config.toml
num_hidden_layers = 9
hidden_size = 96
num_attention_heads = 3
num_key_value_heads = 3
head_dim = 32
intermediate_size = 256
vocab_size = 2048
hidden_act = "swiglu"
norm = "rmsnorm"
norm_place = "pre"
norm_eps = 1e-05
positions = "rope"
rope_theta = 10000.0
rope_fraction = 0.5
qk_norm = false
attn_scale = 0.177
bias = "none"
tie_word_embeddings = false
parallel_block = false
init = "trunc"
init_std_qkv = 0.0714
init_std_o = 0.0
init_std_up = 0.0714
init_std_down = 0.0
optimizer = "soap_variant"
learning_rate = 0.00617
beta1 = 0.95
beta2 = 0.95
weight_decay = 0.1
lr_head = 0.0132
max_grad_norm = 2.0
warmup_steps = 200
schedule = "wsd"
decay_fraction = 0.887
decay_shape = "linear"
final_lr_fraction = 0.0
batch_tokens = [32768, 65536, 98304]
max_seq_len = 1024
doc_mask = false
train_tokens = 147900000
max_steps = 2485
dataset = "wikipedia_en"
Each number is 50 + 12 x the weight over its row's rms, rounded and kept within 0 to 99. Layers, rows and columns count from 0. The size before them is the row's rms in percent of the matrix's.

# layer 6 MLP down (transposed), 256x96, rms 0.15, rows 137-185, columns 48-95
096:60 52 70 50 54 53 41 31 48 51 47 22 66 44 46 63 37 77 50 36 49 61 80 53 37 46 51 52 57 54 63 42 68 70 64 47 19 59 48 49 48 61 67 64 41 36 67 52
083:51 30 56 47 57 57 49 43 63 68 46 29 56 48 63 43 14 48 50 36 45 37 44 40 52 48 44 43 59 62 52 75 43 34 41 54 80 47 46 57 61 37 57 24 54 52 68 46
097:61 68 67 50 46 37 61 46 12 52 47 52 62 57 57 51 60 48 33 35 54 36 71 37 51 46 46 49 69 58 64 40 35 40 58 28 56 51 55 60 38 54 41 43 60 51 77 57
109:67 43 53 33 35 44 67 41 46 63 56 61 44 65 64 53 58 34 35 32 61 33 44 53 53 66 54 60 44 62 73 49 28 47 53 35 38 70 64 55 62 53 48 50 49 55 58 76
095:43 42 33 47 49 41 67 41 65 43 59 46 57 80 51 16 65 55 50 58 53 47 36 38 53 31 61 52 59 56 46 56 29 47 34 43 53 41 38 63 51 61 48 60 55 35 42 18
111:35 57 42 74 56 31 60 60 42 54 46 69 46 50 52 57 42 56 37 46 58 81 50 29 38 59 58 69 64 35 55 21 47 39 55 55 76 46 64 55 50 55 52 54 67 39 43 57
093:32 69 55 46 46 22 35 39 40 80 58 49 46 54 43 49 42 43 58 47 56 45 66 61 51 59 55 60 67 28 45 32 53 54 40 35 33 54 28 56 34 54 44 48 67 57 43 82
094:80 46 58 52 39 52 41 63 40 49 52 69 46 49 51 42 47 47 63 58 44 26 28 41 56 71 36 54 24 61 60 51 39 44 72 54 56 53 42 60 31 62 35 22 68 41 52 64
099:67 54 42 43 53 59 61 63 75 36 49 31 25 57 61 59 41 34 51 42 51 31 46 53 46 43 28 77 46 47 39 58 59 52 53 56 57 58 49 36 60 43 63 50 28 49 52 38
106:48 49 38 44 72 48 31 63 57 36 23 56 43 56 58 46 41 53 49 44 47 44 39 53 34 71 43 41 39 65 68 61 44 66 49 58 72 48 51 55 32 56 37 47 42 52 58 56
084:53 40 65 38 52 35 51 51 82 53 36 46 53 58 51 36 58 41 42 37 52 40 58 47 58 46 47 48 52 43 53 54 43 73 40 49 66 56 45 27 56 32 61 47 68 39 70 43
101:58 48 47 38 33 58 34 33 60 45 58 62 52 56 28 51 60 34 51 43 54 55 75 43 48 49 36 34 27 60 56 52 58 64 52 76 48 41 34 56 65 38 45 56 38 43 47 50
090:59 45 38 62 68 47 61 50 65 60 55 49 33 73 18 49 20 61 49 41 50 56 39 52 54 49 54 58 66 43 46 45 56 33 60 42 61 65 38 57 52 56 37 29 56 23 43 50
106:66 50 42 47 47 47 46 50 72 47 40 52 45 52 56 40 60 66 48 27 39 63 49 64 47 38 43 36 27 72 77 47 42 45 69 44 67 27 37 62 54 25 37 54 47 50 29 49
111:35 41 44 45 55 52 36 59 61 42 68 57 47 43 56 45 25 63 38 39 29 31 73 33 67 23 75 44 37 53 28 66 35 62 57 57 32 47 59 55 28 55 49 34 53 44 34 26
097:34 47 53 50 56 47 60 52 40 58 57 36 57 59 24 43 32 43 53 49 39 54 58 55 30 78 52 56 59 44 52 59 54 39 61 22 43 77 45 43 44 54 37 73 41 64 51 51
103:56 68 32 56 46 25 70 56 41 46 75 45 60 57 80 39 50 51 51 64 51 43 54 66 35 41 58 31 56 63 58 33 46 48 73 42 59 40 54 55 60 42 44 53 58 30 60 43
098:40 57 38 43 76 50 56 41 41 59 56 48 47 41 48 68 46 52 44 53 58 53 40 68 56 56 64 73 49 22 59 67 73 57 35 52 71 48 50 44 70 66 69 50 31 41 56 55
091:53 61 46 75 46 59 51 67 40 62 36 41 58 37 71 66 45 41 54 60 44 64 60 37 30 43 40 48 36 58 36 26 45 50 65 70 63 60 43 41 44 54 39 51 48 39 50 71
100:70 62 57 52 47 30 69 31 51 34 34 41 63 63 74 68 24 61 72 35 54 52 36 52 55 70 63 34 39 58 54 34 51 67 50 61 45 50 63 33 38 42 40 49 44 41 61 57
104:57 52 65 61 54 71 45 58 34 61 48 41 53 29 29 68 34 50 50 37 44 65 41 21 58 61 48 49 60 52 35 57 49 56 66 36 52 81 41 53 48 48 30 56 57 58 41 59
098:44 44 55 48 44 69 45 58 75 71 70 57 56 53 54 44 53 58 63 28 46 65 50 47 51 53 44 60 56 63 41 59 56 64 78 50 64 45 55 46 61 38 46 46 39 43 44 61
099:55 36 59 42 52 63 79 58 48 45 50 47 60 45 46 62 48 40 55 60 72 42 51 48 62 40 59 46 39 42 45 48 74 38 57 29 42 58 59 54 47 46 59 59 44 51 59 32
094:48 45 55 41 52 32 58 37 87 50 38 54 48 63 56 65 55 18 47 48 49 54 55 59 47 42 43 37 26 47 54 35 40 41 34 58 46 65 56 49 58 38 40 35 44 50 72 49
104:78 50 53 31 29 72 69 46 47 51 48 53 48 67 35 24 70 65 59 48 46 65 61 46 62 34 52 73 53 50 43 56 61 61 37 72 62 38 58 26 49 57 41 60 63 46 47 57
101:68 55 39 55 40 28 56 49 59 41 30 49 48 51 33 34 48 31 40 58 46 48 86 56 56 51 49 33 56 62 49 57 21 54 56 62 65 61 64 55 69 40 57 37 78 42 59 59
090:62 58 65 66 44 43 43 61 59 66 60 20 53 35 36 43 45 44 55 56 50 48 46 43 57 50 21 35 65 44 42 56 52 53 42 41 62 49 28 50 65 45 53 30 73 46 37 50
093:59 48 45 57 66 43 50 43 31 41 62 50 55 33 66 51 63 61 34 55 66 43 54 40 49 40 48 43 64 58 45 47 67 67 39 40 55 76 44 57 40 43 37 44 45 36 34 40
089:92 46 56 63 36 60 50 42 56 66 51 68 31 50 75 52 51 41 68 38 47 58 51 41 45 59 54 46 59 57 35 62 46 29 62 54 55 51 56 57 46 44 35 54 70 47 46 52
095:53 64 33 49 38 43 73 68 74 45 74 56 28 45 23 45 46 43 64 60 39 74 53 67 52 56 54 54 38 37 59 59 61 56 40 65 60 52 66 64 41 54 52 43 50 68 46 40
103:58 53 49 42 39 50 59 51 38 41 39 14 41 44 67 42 64 35 40 56 50 70 61 48 68 50 39 65 35 53 53 51 61 38 41 48 29 34 61 66 50 46 67 57 53 50 71 40
101:70 56 67 44 54 53 39 47 41 49 38 67 68 62 84 39 18 50 55 39 47 56 23 62 63 51 47 69 58 43 59 54 66 63 38 16 39 26 42 58 53 46 60 48 48 43 58 19
087:61 82 64 35 45 53 52 49 81 60 51 51 36 56 57 54 64 63 62 50 74 42 39 56 63 51 57 55 48 49 69 65 52 58 54 61 43 22 32 61 34 47 52 42 42 52 25 40
107:63 64 49 51 42 37 39 50 46 77 54 34 72 52 51 52 61 52 74 22 12 45 47 53 48 46 38 47 55 37 61 38 46 41 43 47 59 58 22 52 50 50 44 60 44 64 56 58
105:61 47 46 35 46 39 53 60 39 51 47 51 57 33 74 21 48 79 44 57 28 50 35 46 76 47 56 51 49 34 39 65 60 47 52 65 65 42 34 49 42 49 33 37 56 46 41 48
116:46 42 66 71 41 64 66 53 44 56 77 59 74 53 52 48 49 61 38 43 33 63 49 43 49 67 50 64 52 24 19 33 58 41 63 39 49 55 41 66 48 63 42 41 37 56 36 49
107:44 64 62 37 44 49 47 47 75 53 52 50 47 68 58 49 44 62 38 73 66 38 45 46 44 76 56 30 70 60 41 58 61 63 45 67 37 30 50 55 40 45 48 47 49 62 49 43
100:42 54 55 35 46 43 34 70 42 33 32 35 59 42 58 55 54 37 42 53 51 55 60 54 44 38 73 56 55 43 40 75 55 46 46 51 64 48 78 63 66 83 50 32 34 54 75 47
106:45 56 44 41 23 63 49 56 64 30 40 49 50 50 49 36 43 38 42 62 48 44 55 67 58 54 47 51 47 53 60 43 60 44 45 38 57 61 52 52 29 43 42 88 61 64 55 65
098:34 39 66 63 57 28 60 48 59 58 55 46 44 34 50 48 60 54 50 37 61 39 53 47 83 47 49 41 57 51 54 55 09 68 36 30 48 47 51 37 58 41 36 39 57 45 59 74
109:16 50 26 44 64 43 60 40 36 66 47 50 64 68 51 77 49 52 58 51 55 45 53 60 35 47 59 48 30 45 61 32 40 56 63 45 43 53 42 43 54 68 39 59 65 40 51 45
097:49 52 64 39 53 28 67 66 44 32 65 71 60 52 29 56 28 54 63 32 74 47 55 62 40 44 40 51 65 49 47 55 51 37 49 48 67 53 50 45 58 41 68 52 61 46 41 57
095:33 72 53 45 43 56 42 34 35 45 48 41 45 34 38 51 67 48 72 49 68 44 49 61 56 59 62 66 59 35 55 38 48 33 65 40 50 35 55 28 52 44 49 55 63 49 67 42
082:54 71 45 76 46 55 61 64 60 83 47 70 38 40 64 60 48 55 51 75 50 54 29 42 29 34 48 60 48 43 38 58 64 46 71 27 35 38 49 35 38 50 55 23 63 53 49 60
102:64 57 38 32 48 66 49 75 49 34 65 46 39 33 73 63 42 24 48 46 58 32 40 72 44 60 62 58 44 48 50 38 55 64 67 45 69 68 34 56 71 48 59 73 45 38 69 50
096:38 65 38 56 41 34 41 57 58 49 39 34 26 61 34 65 30 53 51 47 46 46 38 48 48 52 26 62 60 29 53 38 48 64 48 41 53 51 41 40 49 37 44 70 34 40 48 43
094:48 49 68 33 66 62 37 46 67 64 52 27 60 55 51 39 63 35 34 59 62 60 53 48 40 60 59 37 41 64 43 20 61 50 39 42 50 33 31 56 31 57 41 49 36 50 40 38
095:57 26 41 50 44 58 62 58 42 65 12 52 38 36 59 33 49 40 65 51 48 51 59 55 50 47 27 67 46 30 62 41 62 55 53 63 58 44 33 43 41 45 55 56 40 53 49 44
097:47 46 40 41 47 63 57 42 41 52 39 38 57 58 58 59 49 49 39 67 39 53 50 54 67 30 37 56 26 51 65 20 73 35 50 53 45 41 40 30 57 51 49 63 32 64 44 55
# layer 6 MLP gate, 256x96, rms 0.148, rows 138-185, columns 48-95
085:56 30 52 41 51 37 55 49 31 55 45 37 55 71 68 28 31 48 65 40 35 39 44 56 61 62 52 57 71 52 34 63 64 38 55 62 31 29 54 25 34 48 62 45 51 47 63 52
104:48 39 58 49 72 48 58 44 47 27 51 43 40 44 76 57 58 48 57 55 47 49 41 35 45 51 51 49 59 44 41 43 44 43 46 38 53 68 71 65 71 61 60 55 16 37 61 28
109:53 66 44 66 45 28 46 43 69 43 54 62 49 44 51 55 47 38 64 33 43 40 64 52 79 38 48 44 60 66 50 57 48 54 54 57 46 58 18 51 64 61 60 37 62 33 43 72
111:46 43 61 42 34 44 48 57 48 60 37 53 45 39 42 54 23 29 28 45 50 63 46 45 62 42 40 29 46 35 45 57 53 38 60 59 57 60 49 27 51 36 43 46 40 46 48 53
112:37 48 61 72 73 25 61 60 44 65 50 35 45 52 71 38 31 47 37 64 67 39 38 45 63 50 28 71 78 63 59 57 64 45 46 76 56 39 49 73 39 48 41 56 39 57 51 41
094:40 33 41 64 45 47 62 49 62 33 51 29 72 44 59 32 68 40 65 46 54 53 46 57 44 40 51 52 40 26 51 72 47 44 62 36 62 48 44 57 33 40 59 61 59 48 50 69
095:52 38 55 58 47 67 50 74 51 36 40 39 50 45 23 67 56 48 54 45 49 31 51 67 73 60 44 43 49 68 66 63 37 48 39 58 37 48 42 62 41 71 28 52 38 55 42 70
102:35 48 57 62 46 54 60 65 52 62 56 45 41 43 50 67 58 33 37 45 36 48 35 40 69 49 57 52 33 68 43 50 45 46 46 50 42 37 32 50 54 21 53 53 60 67 60 24
102:45 60 59 42 76 55 46 48 51 47 39 63 38 44 45 68 71 67 43 33 48 36 69 53 64 52 53 52 48 54 60 61 71 36 65 39 27 41 43 54 49 44 42 39 52 32 37 51
086:42 54 42 49 45 72 66 31 52 53 46 54 35 37 56 62 48 55 49 51 17 55 38 62 49 43 38 39 60 54 37 40 56 60 51 61 20 31 56 40 43 53 68 59 55 50 58 71
108:43 70 54 57 43 49 33 35 46 54 54 37 56 27 72 41 63 68 62 66 39 73 59 52 46 40 50 50 51 43 55 66 51 40 42 55 67 24 75 64 29 53 47 57 51 57 51 46
097:46 54 55 49 46 61 36 52 33 60 30 52 36 45 54 52 34 43 57 46 63 54 58 35 41 46 53 72 58 36 53 68 65 66 69 47 43 66 58 46 45 31 58 69 62 58 59 43
096:50 52 34 56 65 39 44 78 52 37 32 56 46 60 37 54 63 40 67 37 56 32 65 32 33 43 40 48 49 57 69 43 56 38 50 63 50 55 63 66 61 55 38 44 44 37 55 31
103:34 64 46 48 40 57 54 60 80 42 54 24 64 63 46 58 25 55 36 35 66 37 41 46 55 67 54 50 57 39 49 61 67 41 52 29 41 68 53 48 69 45 55 43 55 39 46 64
093:39 42 44 69 52 48 42 62 33 50 49 50 46 46 65 45 39 62 54 53 73 44 53 45 62 55 49 48 72 47 60 52 65 52 36 57 38 34 28 68 52 57 63 50 58 54 56 60
104:51 20 38 50 48 72 24 65 52 21 34 61 52 61 31 73 53 50 46 44 45 55 57 61 56 62 61 56 44 43 65 45 47 59 40 63 27 57 63 40 44 45 60 41 39 47 26 46
099:30 52 64 50 31 37 73 55 60 59 52 37 48 44 35 83 51 34 62 66 46 52 65 43 44 49 50 65 57 42 38 57 47 48 46 55 52 49 66 59 47 60 51 38 46 60 49 75
091:46 38 46 55 36 55 70 70 50 71 52 73 64 45 62 30 38 39 42 63 59 51 50 42 47 48 41 48 59 61 27 48 58 38 54 50 53 57 61 65 61 59 48 53 60 44 47 59
098:60 45 55 64 33 50 43 34 41 61 56 43 48 68 53 43 68 71 63 47 73 47 43 50 33 49 32 43 50 33 49 40 68 66 50 45 59 35 44 48 39 49 40 44 47 39 23 40
104:45 37 48 57 60 39 49 47 70 34 53 57 47 42 56 52 57 53 51 57 35 40 71 79 55 61 60 50 53 49 35 43 41 39 40 67 58 43 38 61 49 66 56 57 47 45 43 53
091:33 59 45 66 32 55 57 59 56 62 48 63 42 55 47 41 55 72 40 30 30 43 56 48 47 49 35 45 72 47 52 47 43 55 47 51 44 41 38 79 77 41 40 49 36 38 29 33
102:57 45 64 54 50 50 59 27 53 74 61 43 48 51 49 73 43 38 63 52 48 25 35 24 48 46 49 50 40 53 52 64 42 27 44 34 66 48 61 55 66 53 54 64 61 42 60 56
101:55 39 47 56 43 54 56 47 70 17 34 52 48 49 41 53 34 58 40 50 43 70 47 56 66 44 62 67 44 68 36 56 51 45 62 60 44 55 66 20 44 46 69 47 42 55 33 55
095:40 50 49 51 57 46 39 52 72 41 46 53 53 37 48 38 62 39 61 46 68 63 36 57 49 68 68 56 66 49 52 54 58 56 42 31 51 29 46 70 68 51 58 34 46 38 52 59
098:59 47 39 69 72 40 55 55 41 40 79 42 51 44 59 64 71 38 57 41 59 32 52 40 38 34 46 50 50 44 61 45 47 38 41 54 44 41 44 58 44 47 26 37 39 48 52 31
084:44 53 77 54 35 15 48 44 61 43 53 32 58 56 66 41 52 43 66 74 63 45 46 54 54 32 54 48 54 50 29 47 42 78 62 50 45 43 44 42 63 56 42 66 52 39 48 67
093:47 45 52 77 51 47 42 55 40 60 72 32 55 48 71 33 58 58 55 55 37 25 37 61 47 43 65 53 57 40 71 55 58 33 24 50 43 53 37 51 46 41 50 64 52 54 50 46
094:52 32 47 48 35 39 69 57 66 50 32 54 54 31 30 41 57 51 67 54 40 58 72 57 51 55 54 43 63 67 46 74 50 34 47 53 44 71 55 56 36 43 53 65 58 55 38 47
094:45 37 37 56 56 49 51 49 40 51 71 47 44 50 63 35 83 46 51 49 54 58 55 41 63 33 48 59 54 27 45 49 59 55 47 59 33 31 45 63 30 45 40 34 42 60 22 16
114:25 47 24 70 61 53 49 55 48 61 55 64 47 46 66 44 65 59 46 30 57 23 74 26 56 51 51 48 53 77 53 57 62 67 51 58 62 54 33 67 62 61 43 39 41 50 53 59
100:58 43 67 55 56 47 56 53 55 61 81 39 57 69 77 38 69 37 57 46 29 41 51 50 53 37 62 52 53 46 51 56 57 52 59 49 33 48 34 53 54 32 55 36 40 57 34 41
105:20 47 46 53 60 52 60 73 55 63 40 42 68 39 45 57 58 47 66 70 64 23 72 47 60 65 85 51 73 58 56 69 52 43 60 52 56 36 37 42 56 50 59 52 66 57 48 43
093:43 46 52 57 71 53 56 61 63 21 47 57 30 49 71 42 48 53 36 56 68 57 39 44 48 26 50 22 61 69 62 47 74 56 40 52 38 61 43 46 49 66 51 49 42 40 56 44
103:56 43 48 51 62 39 44 49 64 54 56 40 31 48 60 53 41 30 72 49 54 45 61 25 48 42 64 69 53 63 50 59 61 43 54 60 39 68 56 59 44 43 44 57 57 37 46 59
120:56 57 79 52 24 55 46 59 77 47 48 52 51 54 52 47 40 46 61 53 58 70 45 50 59 52 30 51 44 40 39 52 52 50 79 35 20 59 48 48 57 53 21 55 36 46 54 49
105:39 47 35 66 40 54 45 50 56 54 52 71 54 57 49 43 52 77 53 35 69 41 66 40 74 43 45 48 47 44 63 72 70 55 61 60 42 48 31 51 46 66 69 57 46 66 46 48
106:50 50 16 38 32 34 35 58 67 48 55 67 35 55 49 39 55 64 49 39 39 62 58 61 53 38 41 37 39 42 61 47 63 62 32 41 36 35 57 62 30 47 59 48 32 39 32 39
098:68 37 76 32 32 52 51 48 56 50 46 52 41 24 48 51 44 42 52 41 59 43 18 57 40 38 56 55 35 37 24 58 56 75 69 55 35 50 63 63 51 44 39 64 55 28 37 32
094:46 75 35 80 41 50 47 72 52 54 39 69 57 58 38 52 68 47 48 35 55 50 94 46 48 66 63 54 61 50 59 64 56 40 49 54 45 55 63 44 39 46 46 54 58 47 39 30
095:19 57 52 52 50 23 20 43 61 47 57 40 42 39 50 51 67 56 53 64 70 51 25 43 58 46 56 70 43 43 65 66 64 58 52 44 45 45 32 52 44 46 34 46 59 43 31 47
102:61 40 25 62 57 52 78 32 50 69 54 60 43 73 70 49 56 43 59 73 69 67 63 50 31 57 35 49 67 62 61 38 57 49 64 45 59 48 59 56 54 42 48 47 61 57 72 64
096:33 47 51 57 43 41 59 42 68 34 55 40 58 66 42 45 61 40 51 33 67 49 51 55 49 46 37 68 49 40 59 49 57 42 62 43 56 33 54 25 67 45 43 40 43 57 49 64
114:55 49 44 32 37 54 47 63 63 42 31 45 46 44 34 45 36 68 49 64 48 38 42 56 62 47 63 64 59 36 46 66 52 37 53 58 24 43 57 54 39 21 58 55 74 48 31 62
104:60 20 60 38 45 40 44 42 58 52 61 52 43 45 34 40 58 21 44 59 50 39 18 62 54 41 39 50 44 49 50 72 46 41 45 35 45 53 65 55 42 52 44 52 49 45 56 64
091:55 52 58 55 47 47 41 54 29 35 64 40 37 35 28 64 43 60 45 45 42 37 56 80 50 35 74 62 75 54 46 31 55 44 70 54 48 48 54 54 74 39 41 56 45 32 48 48
097:48 57 68 65 50 35 44 50 50 27 25 74 44 46 51 66 54 49 49 71 42 67 55 50 56 48 55 70 47 60 25 41 51 48 52 39 47 48 54 47 48 39 40 57 40 47 46 42
093:45 44 51 50 68 44 56 55 31 52 39 48 68 53 54 31 62 48 36 55 49 50 70 65 77 71 56 52 59 38 67 77 50 36 59 54 56 48 51 71 20 46 39 33 39 42 38 45
092:24 32 42 55 71 51 31 42 56 51 59 54 54 61 55 61 55 37 65 56 61 27 63 44 67 67 67 58 62 50 50 68 50 37 35 64 45 48 47 70 65 32 37 51 56 35 58 59
# layer 6 MLP up, 256x96, rms 0.155, rows 138-185, columns 48-95
081:45 57 52 50 37 42 55 38 35 33 56 56 57 60 60 61 74 28 30 27 30 58 59 53 62 65 55 69 59 43 52 20 69 64 48 51 26 34 59 37 54 59 47 48 66 53 31 51
099:47 52 41 63 51 30 62 64 44 70 50 80 30 39 34 53 31 37 55 41 16 37 42 44 45 65 38 57 55 64 44 40 60 58 50 53 58 46 80 48 70 32 30 51 48 39 19 38
107:61 33 51 58 38 74 47 10 50 48 65 46 49 29 47 35 42 46 42 65 67 59 41 65 54 32 61 53 47 33 43 59 52 52 44 39 47 31 55 59 53 45 40 62 38 45 56 18
099:54 46 44 51 39 49 43 46 38 40 51 59 45 38 60 38 45 55 54 56 63 26 67 43 50 58 40 47 58 52 58 43 54 68 50 75 34 42 67 29 51 35 43 62 59 52 58 33
101:43 36 29 67 30 55 29 27 58 43 46 56 41 52 48 45 39 55 61 60 47 75 38 41 58 53 58 33 52 70 39 70 38 37 50 58 44 49 81 43 62 62 70 65 46 45 48 34
099:38 41 66 41 33 74 66 41 54 32 50 42 36 29 51 46 71 41 43 43 62 57 68 53 57 52 67 48 46 65 65 65 53 27 48 39 71 52 57 51 61 67 59 76 45 40 53 50
096:47 32 51 61 63 59 44 24 59 53 51 74 55 46 70 42 57 51 16 42 48 46 53 56 70 42 53 50 58 45 52 40 58 55 50 27 58 48 53 54 40 63 47 47 45 47 54 56
094:38 87 50 34 34 31 60 41 48 47 51 59 71 36 47 55 34 54 43 46 34 58 51 35 43 44 50 43 64 44 61 67 59 42 50 66 44 39 41 50 46 49 47 34 31 33 56 52
106:67 53 73 49 43 60 58 59 70 45 51 45 60 46 64 46 47 48 40 57 68 60 52 76 67 37 46 38 55 45 47 63 58 42 61 48 63 35 22 39 38 41 37 35 45 69 63 46
081:34 34 56 51 73 38 42 42 41 56 67 59 40 44 49 38 46 59 35 55 45 37 70 64 54 54 45 58 50 63 51 47 68 39 28 41 35 42 56 44 44 70 37 61 56 56 38 50
109:47 53 26 39 37 54 31 51 42 59 56 38 60 42 49 32 47 59 40 34 52 57 56 41 39 58 35 29 36 66 44 34 54 47 46 43 52 28 50 74 49 51 46 51 75 64 58 69
085:63 47 48 65 48 43 59 41 43 52 53 29 56 60 67 52 49 52 72 49 52 39 70 57 67 27 51 71 64 39 43 56 59 63 66 38 46 53 62 40 40 25 67 38 56 53 47 35
107:65 51 45 30 48 75 53 66 44 60 51 55 74 57 65 60 89 65 38 43 59 51 35 79 53 60 42 54 54 32 48 43 47 43 68 46 50 45 44 54 68 51 50 66 56 46 59 57
109:52 33 65 43 47 40 41 40 51 43 44 55 67 45 60 35 25 65 33 63 78 51 62 41 69 52 44 48 32 50 50 48 58 47 63 32 36 47 60 29 39 49 14 41 49 52 41 52
094:56 17 48 64 22 60 43 60 74 45 52 47 41 56 65 51 65 39 49 43 46 47 51 69 45 24 71 50 61 48 46 73 37 49 48 67 51 38 43 46 56 43 66 64 68 35 51 45
096:54 47 44 57 49 22 53 45 37 59 35 65 69 46 53 42 62 42 37 53 53 61 60 41 58 52 46 31 69 53 69 39 52 56 38 56 55 34 26 44 63 43 62 49 50 50 77 68
095:36 48 61 72 52 41 59 52 49 50 65 60 55 48 58 62 34 59 63 67 55 62 45 39 51 64 54 58 56 65 63 44 38 42 49 51 48 71 64 60 35 67 45 35 50 50 28 44
092:51 44 47 35 54 45 36 31 63 28 68 62 72 56 44 51 63 46 42 53 51 46 46 41 31 64 56 44 39 56 59 30 57 42 42 67 50 42 62 44 60 46 23 41 63 55 43 55
100:37 61 41 41 44 35 56 50 39 22 17 50 41 41 47 37 50 48 66 58 51 71 56 63 56 32 65 46 45 71 64 27 44 63 32 53 40 53 52 37 66 59 47 65 46 43 63 56
104:32 55 61 61 51 55 51 54 56 62 48 50 68 48 53 47 39 75 61 25 46 60 51 22 60 27 44 56 82 37 33 66 44 59 33 43 61 52 49 48 34 74 47 65 26 56 54 56
092:45 62 67 78 39 61 24 64 47 49 24 59 44 34 42 45 35 31 49 47 52 73 37 48 54 31 48 65 54 54 43 24 49 40 59 48 48 69 64 44 45 71 34 43 32 46 54 54
099:29 65 45 51 50 43 48 38 48 42 50 71 37 20 60 26 51 54 49 50 23 74 49 37 55 38 66 56 32 55 41 45 58 58 36 43 54 53 45 48 49 59 58 52 47 31 47 25
093:22 47 34 47 65 51 51 69 49 41 62 56 55 63 67 55 36 60 36 63 56 50 63 37 35 45 74 40 35 38 51 35 38 59 56 39 39 54 35 49 58 53 57 30 34 63 49 63
100:52 26 51 47 49 41 69 38 63 56 47 59 53 36 49 80 33 69 45 64 48 67 42 47 47 48 34 46 65 50 54 58 47 51 82 48 53 42 32 30 58 56 41 53 36 67 61 43
097:46 45 58 66 55 39 41 31 63 37 44 51 46 40 46 53 71 52 42 50 61 43 34 57 48 61 53 38 57 46 43 55 41 43 43 39 46 29 42 29 69 73 47 60 13 65 44 54
083:64 44 52 39 43 57 54 46 49 37 41 66 44 38 64 51 49 72 42 47 62 53 31 46 60 57 50 42 31 43 38 46 54 67 58 53 45 41 54 43 36 62 60 41 30 29 60 47
094:37 44 43 48 67 57 74 41 63 44 44 51 59 73 52 63 43 35 51 57 32 53 49 65 33 62 58 44 42 54 54 54 31 66 66 43 53 32 71 47 40 54 59 51 56 54 60 61
098:37 64 45 57 58 48 51 53 46 53 43 36 63 58 46 36 41 46 38 52 47 58 55 33 49 45 56 56 33 48 51 42 66 41 51 47 52 57 43 88 50 49 42 24 54 41 37 42
094:50 64 81 48 36 62 44 63 33 42 52 55 70 74 47 66 65 41 54 35 31 51 54 57 59 64 30 41 61 41 42 58 51 53 42 32 45 67 52 48 58 47 50 54 43 45 48 60
110:52 57 43 65 71 59 61 66 40 49 54 42 62 69 37 71 51 68 64 25 58 47 52 35 25 63 46 59 42 50 48 41 54 62 49 47 43 38 44 49 68 60 25 58 38 47 42 54
096:67 41 46 74 33 54 78 49 59 38 70 32 52 53 44 35 55 66 37 54 61 46 61 43 36 69 56 60 58 59 54 41 45 36 33 51 56 72 61 38 64 37 46 58 61 45 38 68
103:72 67 48 40 46 49 48 60 43 66 63 59 43 59 49 55 40 25 40 47 40 64 35 63 35 44 39 45 46 64 47 48 58 44 53 70 56 48 66 59 66 42 57 58 49 41 64 67
111:57 56 67 51 52 47 54 50 54 33 63 40 52 53 59 32 45 51 33 43 45 35 42 51 56 25 42 33 64 49 64 46 68 80 52 70 58 62 19 54 51 66 62 34 60 58 56 50
106:66 47 56 61 64 76 54 45 61 56 62 45 37 61 12 42 53 52 51 52 46 26 59 66 65 47 45 52 56 68 62 66 55 40 44 51 35 38 49 69 55 49 53 44 76 46 51 37
120:46 28 61 61 50 52 43 48 49 36 45 49 59 46 51 41 70 58 41 62 43 72 51 48 55 72 55 47 48 56 63 52 44 47 54 50 80 39 37 57 23 34 34 44 55 67 48 48
113:46 43 72 63 53 76 41 50 77 39 16 38 59 42 56 69 51 46 58 41 32 35 55 35 66 44 67 37 51 41 68 45 49 62 65 56 44 57 43 43 50 54 34 66 48 41 58 56
099:63 41 64 60 42 35 50 54 47 52 49 65 60 47 44 21 44 63 66 37 53 46 63 43 61 66 48 50 51 59 64 62 31 52 59 64 59 34 54 16 41 31 51 52 49 65 46 57
100:51 78 44 52 66 35 56 61 54 49 58 40 30 47 75 24 49 39 52 41 48 52 62 45 33 28 63 60 53 47 47 54 58 75 45 56 46 29 61 56 39 40 39 46 53 32 52 52
095:41 35 38 65 41 61 46 52 25 46 51 53 65 46 41 51 67 43 55 65 39 54 39 48 46 35 50 55 54 63 56 38 54 42 38 56 32 65 37 42 71 54 43 75 44 60 63 43
108:46 50 67 51 63 54 32 52 57 56 53 68 51 64 39 52 47 44 61 56 46 44 58 38 61 40 33 60 63 46 62 49 39 55 43 58 34 53 76 53 36 57 43 54 55 51 24 37
103:62 32 73 73 55 85 55 44 53 45 62 47 46 66 59 69 65 39 44 67 30 53 59 40 55 51 48 68 36 49 58 57 44 51 53 32 52 63 52 55 48 58 55 35 55 47 43 42
084:69 49 56 63 42 44 65 48 50 62 72 46 61 62 49 60 38 61 41 55 56 39 47 51 30 60 36 57 37 48 52 34 50 62 54 52 39 79 53 68 58 51 50 42 19 52 47 58
108:48 62 49 72 54 40 66 67 41 67 50 49 71 44 65 34 55 46 56 71 38 49 51 36 54 37 41 46 40 50 45 56 45 58 59 65 50 41 65 34 65 30 36 74 63 39 79 46
101:40 47 62 42 41 62 40 44 58 53 63 64 45 27 46 25 61 52 41 38 64 33 32 42 45 63 27 69 63 52 51 44 52 56 46 38 50 41 43 49 68 48 32 46 73 55 61 50
086:61 54 44 44 44 70 43 37 41 41 69 45 42 57 66 27 67 46 30 56 59 51 42 33 46 44 54 54 23 59 28 60 58 56 49 57 46 61 42 55 53 39 62 28 48 39 67 38
091:78 35 38 52 59 27 45 48 37 49 65 48 46 64 53 38 39 57 38 64 66 43 61 39 18 31 50 54 35 52 42 50 37 59 67 45 63 77 52 56 48 38 41 69 53 74 27 49
094:69 75 63 45 60 25 22 38 53 57 41 48 52 58 30 57 34 62 39 49 47 25 50 65 43 51 68 43 50 55 45 48 52 56 55 35 60 43 30 43 49 41 31 49 66 44 48 48
104:52 47 49 45 47 59 42 47 26 38 57 54 41 23 43 41 47 22 51 55 69 60 35 74 48 40 57 38 49 48 44 68 65 47 59 49 54 37 39 70 31 55 55 55 58 66 80 51